Weights of a small transformer language model.
Training: 673M tokens, 5135 steps.
Each number is 128 + 32 x the weight over the matrix's rms, rounded and kept within 0 to 255. Layers, rows and columns count from 0. Numbers have three digits each.

# v: layer 8 attention value, 128x256, rms 0.202, rows 50-56, columns 128-255
# o: layer 8 attention output (transposed), 256x256, rms 0.262, rows 50-56,178-184, columns 128-255
v50:130133185140137137129130090126135086145162111145101151171096116110123162156115121096125131141188125113130143115104104117142146169195141132087089183186123151081102145158111158142141130115149170132120086131161122149113138090181132084183129156101123160143142090205097121149096078156102164174137154115110126077135130126109072194121124106186189083106165087080162122134145126131125059079171
o50:122128054130108140108162172131122084153213155147148051084139124142143191164104133113056123175133118073082137111120110094157132156108166044171143121159141134117188078125138151196136140145132189194139095191063173131125073123153117102146160165129138130135169133149097088073116138093094104172144170122142148152166080097122121162093139154153158127164096122070139135130158139140124116160121
o178:147112133160151160156117166081121145074087131090109167221150156106106058134144111138126159100144086149138112091148149135093117124164073162097129116100172096170106139158120073075165104112127058027116143109162105104086135102113108083086128092162165153107093179129184169130111147196160151080126102095066125107096108197135145123148079084130108100079167160168150153105110143139135115116136
v51:123090184165120156125147138161185174093167116064160103089137155087154164113159103089133090134155101113138143157099150098118098132120180135136100100115147130071157060114136135122119144185102101124103159175151117164110162142130114188115130134136115226069145120113105105105079088161057162117080176161134146120141117108186132125098082161142150158130187147150097118086105117067090139129085
o51:170162149163126140156138163111147131122115094119105110102191127094099123117115121113165082113165137130084155142145103157113098050153132120141085177094129114127123109132109143126101154118102121113078097122180116120176102121137108151111129042071141147106156157156092177149096089074133156176182110110106194095118155099140148084123128182110085131112155125090101103127166164144119152134132
o179:038137144126197136106102039177126107170118148119161146122096166133140142118154154164086162136132077129218124113105168111172190185126088108096164105181121163096103207104122143130165120106143146150150126138037111077074105134059116147114072190171106110171130149081126143116184167137155114065120100154186040137174102115092127143164127039115131157106151169191134123144106052135164110183141
v52:144151137077163199156133087093161112120152174188146087149139169217083109144145116136147135119120191100110107092127095095086184140130198159126197068164082121151125160183148149138119133119144123100180105138104155117085095097110075129117080071199159148130063119116091198084111094102108153184127096201154120116107145078128068114088150175098112173155140137162168190148162136131117117144138
o52:159084158125109134145110134075096152086092159174144113145116131128106121117161145139136145122147053115083115125124133081065087169123071120145116104125111137103190204095161121148161141149094129160141063111059148115126053080110099181183132162102122088116150170116102154105134110154152093170165078140156051128103129105125168092092100132093142159094130133165152109119133145071107165097117
o180:059133094144102091084101136165194153078119092073131162168144076146121193097133161116092074143145214109175142175138087150189160074143124111136116149172077179144077111176139164105123132099131133102145146146145114163161126167121164091070193057129174173125122113185160075129094150076143117100131179094139133140110120079079126143176129115131098155181159129110137071179142102122143025126179
v53:159085138169095126149112114108176125120094124111147153158123106164140147137146143142128132126062059092103131147113169099099082108147114154085148138108157156206124148103068114183172168072175123178111092206143097133197082154111109179094125150112171172066106123136100085150106132138117193134113133176125159115110180162094028153146154152148120156139148144122148122117093111137182136131150
o53:113132101140099138163063166155142090142178204088123149165144167107147110145120130105093083135129097103132109117129108132143053114112073143117139117143093115124129000124119093119099158084137092098125135153114131169109145099120117042138169140120096147074118148136146106146150127103109115174140102164133124154095111059143110117124168099127119119129151162149127132152088143146127084152112
o181:177152152123152110087163147092132162094108071164143095085103100111092117094144087175152164110140168115140135109124103097090123147133167063118106079107115122110066255101109145120090092172110189138133139083116174118096127128105140190204081117124126068156094094162105151098098109142148156075157114084080080084107164137103176138151076104088138155129054122143126110115134123105139156090138
v54:095177136096093067067119118119157170141058156131123122195186148109074184160132116117113187093147091131101105153156173132107197127139132130113183172122153146148111111115160163154203101114137098143128160200154123135097142120103080108091145099096136137088157132140157142130144131136102164119151065110123116116137145123123102119163065144179120158095113131079142122131154125096155122143101
o54:154084127135121101114150135131124096121165126169117148081133120155206110102117159137083125114105088124169130107187115123052145111143114120142122148064137099137136146122146150098112114088148163125188139128115133086138107137119125095169142097133150153133110152124130173109143098149078108157125121113089137136134125158094185098144121150118156101112188092183133102152129140116094150156071
o182:133147147189169205172112130157127201100091121121129103169121140100080140106144092130138130184173174182112154084045080096166088105081083117154161143171097176129114145133086091182098161152168110129055109134151149155107213115131206131103130144119121136126102196093116124108100127178148140161115172132147153114120159105163116147078131102104118120127083129088045136134135110180120169156136
v55:139154132139148093089140119087181101127184136133144162118102102162114080166160078184115173161162078094118121160107143116124121121111144131113141125143161111160111169158178143122127105097153136102147149145099102099137043091134127092145155176074069199122082131129128155113101142129127157125131143073128122154131158118104147144090118194116083106099140148100156115118114130132179167105144
o55:204098132208065132112126158127143159129144143139155097183157123176138112108158177134159110171140148112106160133088111138152169068110136188158139066149134119145112104140136166116164173155114091151154063100107144061118100141136131162130134144126124139120164142126151135096106102095090162079171111068104076149133118137124166098178113144132142164178108106099058127107117100136120147128171
o183:123162186076213132179149163140096087094075117121137144148119179093124172160050120144114149130148122135115067119159108114123111190142081083143109151133090127086132123097120172079135113142079144132123133121148104172155149141100175100131102130193166123158129163144115114161110161163154089189083186153141161130133099124143076126151210072159155089132166200195184135173104189159128165167074
v56:104150088090092202170115111132064135165139121103072118142129122145160148097165155138112137155170161143070103083099136079188072159130107121120131105063161087125094111126160099140071057083141137127109123096097165142133154076104115114161146075150140142100156150178150148124132183126131240117117163134086154086148145096145146074098103123171079166159130173090157127145117110108144138099125
o56:112152094108160187142161105128157094178102157158123166110125151060091132069095163164128161127104112066132168134190121153137148120148144065112076136098186140110129085124158149136129123078179173155119117131146072091134136202141107157177091108166126143120190111092113078113136086114154141201088119072131134117129142085163109177093082195172140176131164175175134100135111104136127148151122
o184:122079132145122065086131154107151121110130120123111117085140077248153112219108128052131053125154134150106124131129106120183135147123093183091154141134087138153144181114150134107134163164080133093094186141143170156141121097081144085088142116066088128141071110120099155162137137129097143077158134172131147089144101169081142112142147105116183117132094084071156160120151132158125140093127